{
  "activation": "gelu",
  "init": "orth",
  "lr_head": 0.0131,
  "grad_clip": 1.0,
  "schedule": "wsd",
  "decay_shape": "linear",
  "final_lr_fraction": 0.0,
  "train_tokens": 174300000
}
Each number is 500 + 40 x the weight over the matrix's rms, rounded and kept within 0 to 999. Layers, rows and columns count from 0. Numbers have three digits each.

# layer 7 attention output, 192x192, rms 0.0685, rows 0-191, columns 64-95
496497516429484506526499542520531478493520524582500527433478447455562558448540488574551561560501
488507482538492527520483469487503504508484526449473511534485505489560447484535452532505443515436
508498546513519524463519521520487516516463472487556506520538521568487548517555486464416487449474
585515473521523527556569543486526503492476525426564519515504477598595425500444468408521501534502
454554480489562491437434513483444465456521476562471485565553544455484536459511471499473492480488
398556564511524498525507489425544482459442474492524557515536535493537488544516548480481542490514
472515474494474491483510525487428567455470567505532479499523550525527510534547515522530524477523
503454516527551486524613532526569503534450513470534498491468463509555470553493469454438516522500
471535552495526545518541532496525453510510452497467524534487516510536465585510513465534471560507
530516483462635492541484569512560410546532459481509515525511525495551483486499511585554480523535
391515511497459461562527460466542586493473574531533540513429476495543506559502497411495534508455
499502452446454452557558493514501512473504516503469506518516506536494507433518505512514504507458
477573445503521541496512567465513514547496523446572501557493442575526429440483524562497519514486
558427541464509529456461474532553447498423479431531533481471557519567521497480451509493478466504
530518521569493557467430556512495514476479486510466586449555464457483431505503448581488536507463
478538458494539499441550476559470518531429564470546490486516500535493597447508561468524491499504
477482465408473502450490535472501440556445465501503489502519457471454522431571507462501557536515
486465481502464475458495537479463537533510523528550529555458488489478478439457451547450517518508
456504486452575512506518533529552548456544469504541445527465486462496521530537519521504465484504
488500493555511461542527484461571491509533487487533419470523527521521509493498484494501469482514
452521543459506465539492504458426502498517507432418523515476566486478535622456429538479463493498
505435420477476521503461488534467497453483455506478457530466635528501558461476537524517546502431
617462456537542497521419519593543490512496495496474561504446429501529479533477432486471531508583
555497546501515484503432505582565496601529516453586428519447416480440513502398476505463525469508
529478421499492546541475478540507518442512532580476497494420546446609463486499535489517518515521
495479494537542521502551479522458508409529487506469471532484525455484478559479568517467548585471
468501528457523565526476477490524498484556479498533442454496506425481498558510535528485522535515
559523473513487546526464511420513481497513477424459453537490431467515490505444529530446495507483
476397473493505540505517479521511486506561530498537595525516528516528406494457458437493526545496
483487439455484493517429546494478467516561449575505461497495480524494472504534541516481538466452
495395527512487459445497492473513440491467517533485515484454537523519419491588508453493518523570
477540540521538495460521474457534562533581400533424511565582432511541514475499565436478494522450
498483505526590480570455521548422514560514478518522517440509500524541472488508494502476464558522
545530517515481504545512465487454465497507495517520533447429483476505564489514486539508498504458
494550496501421498519471533603533513532510587510520486576488514526445517489555545542472535562474
507477522417531432451468495533470521483447476425488536494540459507454499507497489539470472539530
503489484499491461473508569558509463490555609536523493526481508462474474515451537525522522445477
495539463561518427539525514517521562490538483513510544566533552499447491552481528378465475494525
502465556604477509401453515453498556526488541511528490506504512451468596562470468448507488419506
422510509485523443479475505445523471571556467473483542433503534538500495505412549570453468550495
483443506494508526473505478480529543543490509538485488483498472558510554476488482468438454490484
458503471526505582469524512413514551545534503521481463526482430501515548566523545534464439437490
525526440528448559458426519573506471536544468522459526541495513511518560633450537517409514477471
500547447505489453492455525448464488475422564524553514503527473487458488488516487501437475541526
552487556496552485506463495490491572488471578446505531567481502545528484408492527443501450431523
527565558422462530486515450549465504489489487547475502467484451493479569455470477492483465441475
527545498473487488511526492515450520552441564469527465573526477533491479481441488545582448560506
503502572490590488495505517510473511474515547447478543506560502512579466405526481452554497580493
511569435536517592527518549504523496489482506502446434504414418504533547538540546451545512559534
524538472536552565506573522497512517517523468458498471485503501511483469495446471479532541535514
499438506528513471498471486524538507505426456493513468525508554481453558496473511440515462470512
520497518511414483546507423498509462458605494441551591454496479473480550522484551455496530514573
518509467521496509486474528502504468468512453517534505506518537451531503480532480527474509399423
518486463582554600486572525527461548482464506504529483547484553560516537500463504527505406494406
506477463519501533505521428620461438454460533507517526507559503515452454452546488499448522482556
457476545505492548449531432489562465461497472573470515510563526484536462517525536423529495447517
477475488487490485459454507494561437482512563483428560502543471506527568400527474527496572477478
481476497576533521459526469502497494481486476490444524492476462549474528475531476548541529501479
571470551524435489427528520427538501504491549470480544535508532550525529440462509560453541537519
533505432451497549542497445493478518487441508590495555461528448497428512528523521411516550454485
506501452486547516459496512566437518453490521498524556465478523490516518442458504491465549557479
544539438479445484511527496547449577465519432467481554543517558434468527561514436515511571494484
451539440540432450496463568528488524472522468572516458507557476426439382444570466478426538526518
558504486525509496450438527490543528415501562555481499525505490535483459595637440444562578494489
513551565481575564553512471538488534435476543436440484591440461484512520511477543444455522434423
490551551550509529551515551511470446483477480503526416469506465495473448402419526510529478523501
532505512475447480482588538472402569482515460433508543471517486526615501438522455466509533413501
479481495540437470531487486541560516528471523457467499469546572506496514507505450561480495521523
408454523558476453481488477486458405510502520474522516471504536479525529540466467556497502519514
419502446536496512490474457510536535491534491482502537497512495447480508497512485555485504500513
522486519500463463522408438507515448548509465515493428510477544483521460443530437450503465531494
466558470564469464516526570469492527492520459543546517567487565416509484568483529469567493465458
534515493469508531471473555482486482467488511483454504538497407543537518441508454555502486472582
476484481506450358518462533419472546478463498506462441523490488509454490494511549511556496524458
466517538478548515535507536484501504490483475509529551473536503482507505478480500526449516511538
521444517493531507548504516542486473504462597523503494517479480426551452473472407472539536519479
555564519453505544476460495436464475556532493475398551546506509464495502444530435543541499507536
542347538479496520541517500579474465438450505553438457479551443493458570521478500536521484553558
543488544502484549510517488432496523522526447543458564487506461483517528554493491514521559547493
553525540489453570448485473563508454475516504474557488470468514511471479504515570588495489436541
511456461472513473479491438566501561512499526573504495436506527474487494488561486459508470582514
480510508499493591451409479455510540443552485553469447530528435483495475448442579438507503510570
580526455545474456478408518527497507495449428560494540472482516497560464541540550512502513483528
451489473468567491545561478518479453562543562530572488460528578489508498542526511553459453501527
490484513506487513530448528528528476537539526536520449515557500543571506498449486453549487549569
479434563485548513523482524488485482452596466460474491501516547585528468514583410463528526496537
510493443485487431510493474501511551490400449562530552455461400508489478478549548459468524556475
447543471495488462492483466464455483503509463544464511501486497505480518498486505506571431457537
469483585491506490460533527527552504518477572492509514505455558480523539525478429476474509528554
505542510501533436502493501515499496529492458531428522494504498507472482435542468501491503460476
482590477561536477565509551521436499519516471500434480508445487498440571500505462533502516511558
499501462446439429478578581487539445461488486552470525442511492535448472533516518429484498488523
533553481518572482439558551432533541516580553424507497527509499517522497511517507439513488525445
539510566503435407479544466489456501511478464497475477490455451547472468450515486544471419566533
472477556452471530421472524415473514450488466526535451519542485514441467535487516470486567510476
470526570487503520456525496503431549479457520477541465564468572514461507496532569545454543555473
491526559516468523496506513523534536479445562540468445453493473503485468546485460443491515578490
450496527489482461442481471527534500538491519496496538481487533542504436502486556465508564486450
515478533454485475443494490487491492505475560455499453591486512465551484482533485459461522521521
475518488512575401515510537514542526462577498458547516489523529471545477578475490395503490514457
512516494419476488512529559481535524478516470531550517482460553458418457585505540537454491460552
442517506504492560530450496547421513497526512527467489496470446495518457529492545474449518472489
442482475503426543493557467555501480517533492471419502454445465504466500493531505515545497500533
437460446497442514553442496535476442482463474533503509459495417485457453512506443524452596509543
490554462555490469471506465503500384514493507531436520521552398496498547464520479551487512514495
560546527506485525546477459577550501537469565520523523514525455507485506528528438521531437463524
483476483471563454498567442560458418568557579566469512418459510472494471548550483483468460451445
521483535455495576498516431520533501465476502491475493468506499502465492475467537543482493434513
530447439491504492546521542504473500526498532506488505533491542478509543488460498477517504444468
466546451505505445521525457511520436467480504535484436546533479484467528537531469513476504485488
526584513511453493461553554507520474491436475519462434493490478538441488488477479508515589495519
502499538451425518519551482485521441430611573447518467500490497470512548528444483532527477509493
556473469487514497517463533498551473555549494435568451515469532494468385498550486493460527493538
516460527476455544531447411535424559508460541501418421418469513545499527523467455484481513501500
487489481618478521491501445435550466509522486545521508489543493488563497497496575442542497494462
541436504444441439563496530460528508526534476592508493498487565506450455445475537513530441489528
538446475532575471494492494547463534499471514498534464555529501534464510475572487552516485492497
474502532541574504532534493523447536476502550503524508476475454531522494515540480496501496516508
493482530480589460511418485555508483511536509515411486506450493549449589523538494492509479476498
448505508505523511526515509502472467505487519481595501449486468472472531479468525445520497507498
514487535542533542495536454471473519507460451469491478508497483514468466590492456504490509518505
434528524476525531462525605501531469545542495476501454489554498441498583548427499490436506531491
490469475490540533518474564495493496461505454477451479518531432425479485550508508519484481437552
456476535554474475504501472446508467486557464499490496459438475532443441516479457537509474546477
507503511503528524548439505503483588477545495491462493464523507549555488454538451510463456514529
577532478523501541513476494429561496483526471559496485555563460478442513441472568457523467511532
470521472511467530563457484536481548504507479457503509624511525434551485506471508458508498477536
509476483472451404523514496514453499511544488469490563463483399480477497459500523404499484461535
482491497490476518394490565512529542451503439457466516462523474408462488505447519484521530518513
406552477497469489551612570600530520480421531480498527527477520518493525499502474466550501510448
452481508510553531498446463511458514490430533547522538481503501582427444503481544535476550520514
500547470550461515476554472470535443576441525496494527481475525536463482430506531550512460511494
493457508514450515524539491470477477508469469500549540523497531542491516506564475480538515482475
459415527478545570582451499462470531513487481461524519535466527582527481466557478488486559473522
494515466435537525537513454519542495481562508593555468483531421524517497388459485453485460445474
475532519508467466482522579524470484554517510493511496453493479532473463471521502522396417505531
485551504489558492455544440484468435515555497432464502470515515456532567520510507485517481522528
528500474461475456508455500506494454555457497464421508466547469524542583544535458556495471478545
524508435442430499450477445516516522484608585570514554524464533484479518452492465484449435537496
508473527480496532521496490473533493480439423542484438508464559561529523461492518489600447452518
488469547505434469532432504527457480558460519501561487462491477477547466499489531483481550485505
457527480486570519528516455513463448547478495490495513482532380500557490517467539542474431429516
515499542531537493478430473518526631508542474484527491470485561502560492518536506437476481468531
500457569556542567519440528450509549491466553439489477476479451444573543462522442607542491544524
487433556488422521531486442453427500549478547508498513506533577507426485455489481498441425582486
534535499490467439503527553555502532486506488446508437538520554539479491454479535510613518423512
542526497492519494511479515466494510477459482497465469483495481515498535468519516566489499502492
510487451487524527533517497482535514512544490527401480476484541534533492522441561488459532514519
616551487448534512475504418536447526473475496542477492479508531481531500555450492502467497550488
516540488565487497512477518484524468450550421501506448541535411521536467533505485480475499454460
527497426507566473477448458414449484496458502512484514477520532502545558519452554524473433513457
491458568492564484533482483533517554533537409482405518463408488473488554475491532482565512493484
578509543501391476546511461490560496570585515478534501488537496512522517446491469610515523439558
453528515481566463512493453479632498550477448591510511559547579483456569543506494496516451515512
478480512499488479532453492471508481503507468478514534513516508484464561476522443434477544486462
527557445507562468456523529498523468438482545476514425442526521470444445564479492469539477529506
517482467527511434521522446459527483506476505413508530445443536508470567534516515514573480488489
503510495501421485477571502455507490474506496485532494488478496467525471536474514548566491497515
499533527517481485555439492456509514494480501440563535499546568522451508503453551554563556526481
452522477528467497439469485395554489499485470534593448498514524510549542475513577546516460489543
481510510531506481492524467512501538542499504495549539407526507482510510517478502481513416536524
527511573544389547497474454435590508475517532486562587460508492596478502493413530497482528444494
532521473548495506431498466497489449585503523514485431494543530554453457510498548472484558594484
456464431472538478460477459479475429553502564463449538528489494450550518496494519558522458507497
528446491534512563465610440511473502524532480545491459497479529508448528492562453456388518488514
489486500508474445470483463516547536452438493588506579494517487504539482501468487495473505463492
618501545459436587517473548495592520504482504493492530471465517506544478539500495510505481535500
517488503494571473492490423487545475490503472494502503521493488514484435490560553475549444411441
538548523516522515514542480494544491498523486488396475498525476493479533497487484488549533455464
451514510537527422463471500449502585544575535522523461516534503543486460562448429588535500520477
530450553506530537533458491544414422451495501446556512534482436444433557545504474491538524443536
575446463409557366467574517463531529472520505484540456508385495476528520485505514528457510547458
531478468464561522489632565513451512476510494478514474499483526558548540461585482548548514466409
514490489512498463466484533432462517493488502473526536470512522514524440578524519466499487486523
470421477455423548480479408513429539551479507441505539503501551515478542538500535403523434544547
450513501455512534540575512519500546487507484528508520517437470434551521498505509552514584574539
546494492449495438508534603519462475481552454510481430497520495471484526545488553499568462489494
546592546531506449497526559455470480432412444480536501468582495455517507473475529496480550475465
490496436471472509548461474502483473533474552424509552505517480513520423427508479502469511458458
513502526495521512503528516507461503578518541478476500521459522492476525517502520465526523537485
492505538474481493526518508479491507512530450430647502554494528481444478517515515500577470462410
435446554515464460462543500521515468470577581527509466526499526493500487527482460548443481445518
411507488439448525526536482526462501526527463532500506501527445457533444492463497480495486422499
544608503497494532480451478477454443447428441450453440504522543487553490430501543501493467418509
485506533455517497515507483520534552560494521514519555498523483513473505593475368531534505560466
465477509480516464495469531500499487496444465522511469486487512525485442538470482478534487403486
420478405512437483450515503480461437488498498436533491465498526453526517466508508479555489483525
573554492496509543458503418466508533525493517460507531471415517448449550502565524448576493523463
491433460542476500537512538480497545552503409541550501563495546473485488508487435489435578521524
504516498512461598512495526510479503469511496566512519512543559470509474492519530498479512577472
470483511494505555555542529447486505487545493573432498445499513553399443499504517551496460490453
540479527471465524478581583536484503516487484467498500502510515488523580415532496536511485490462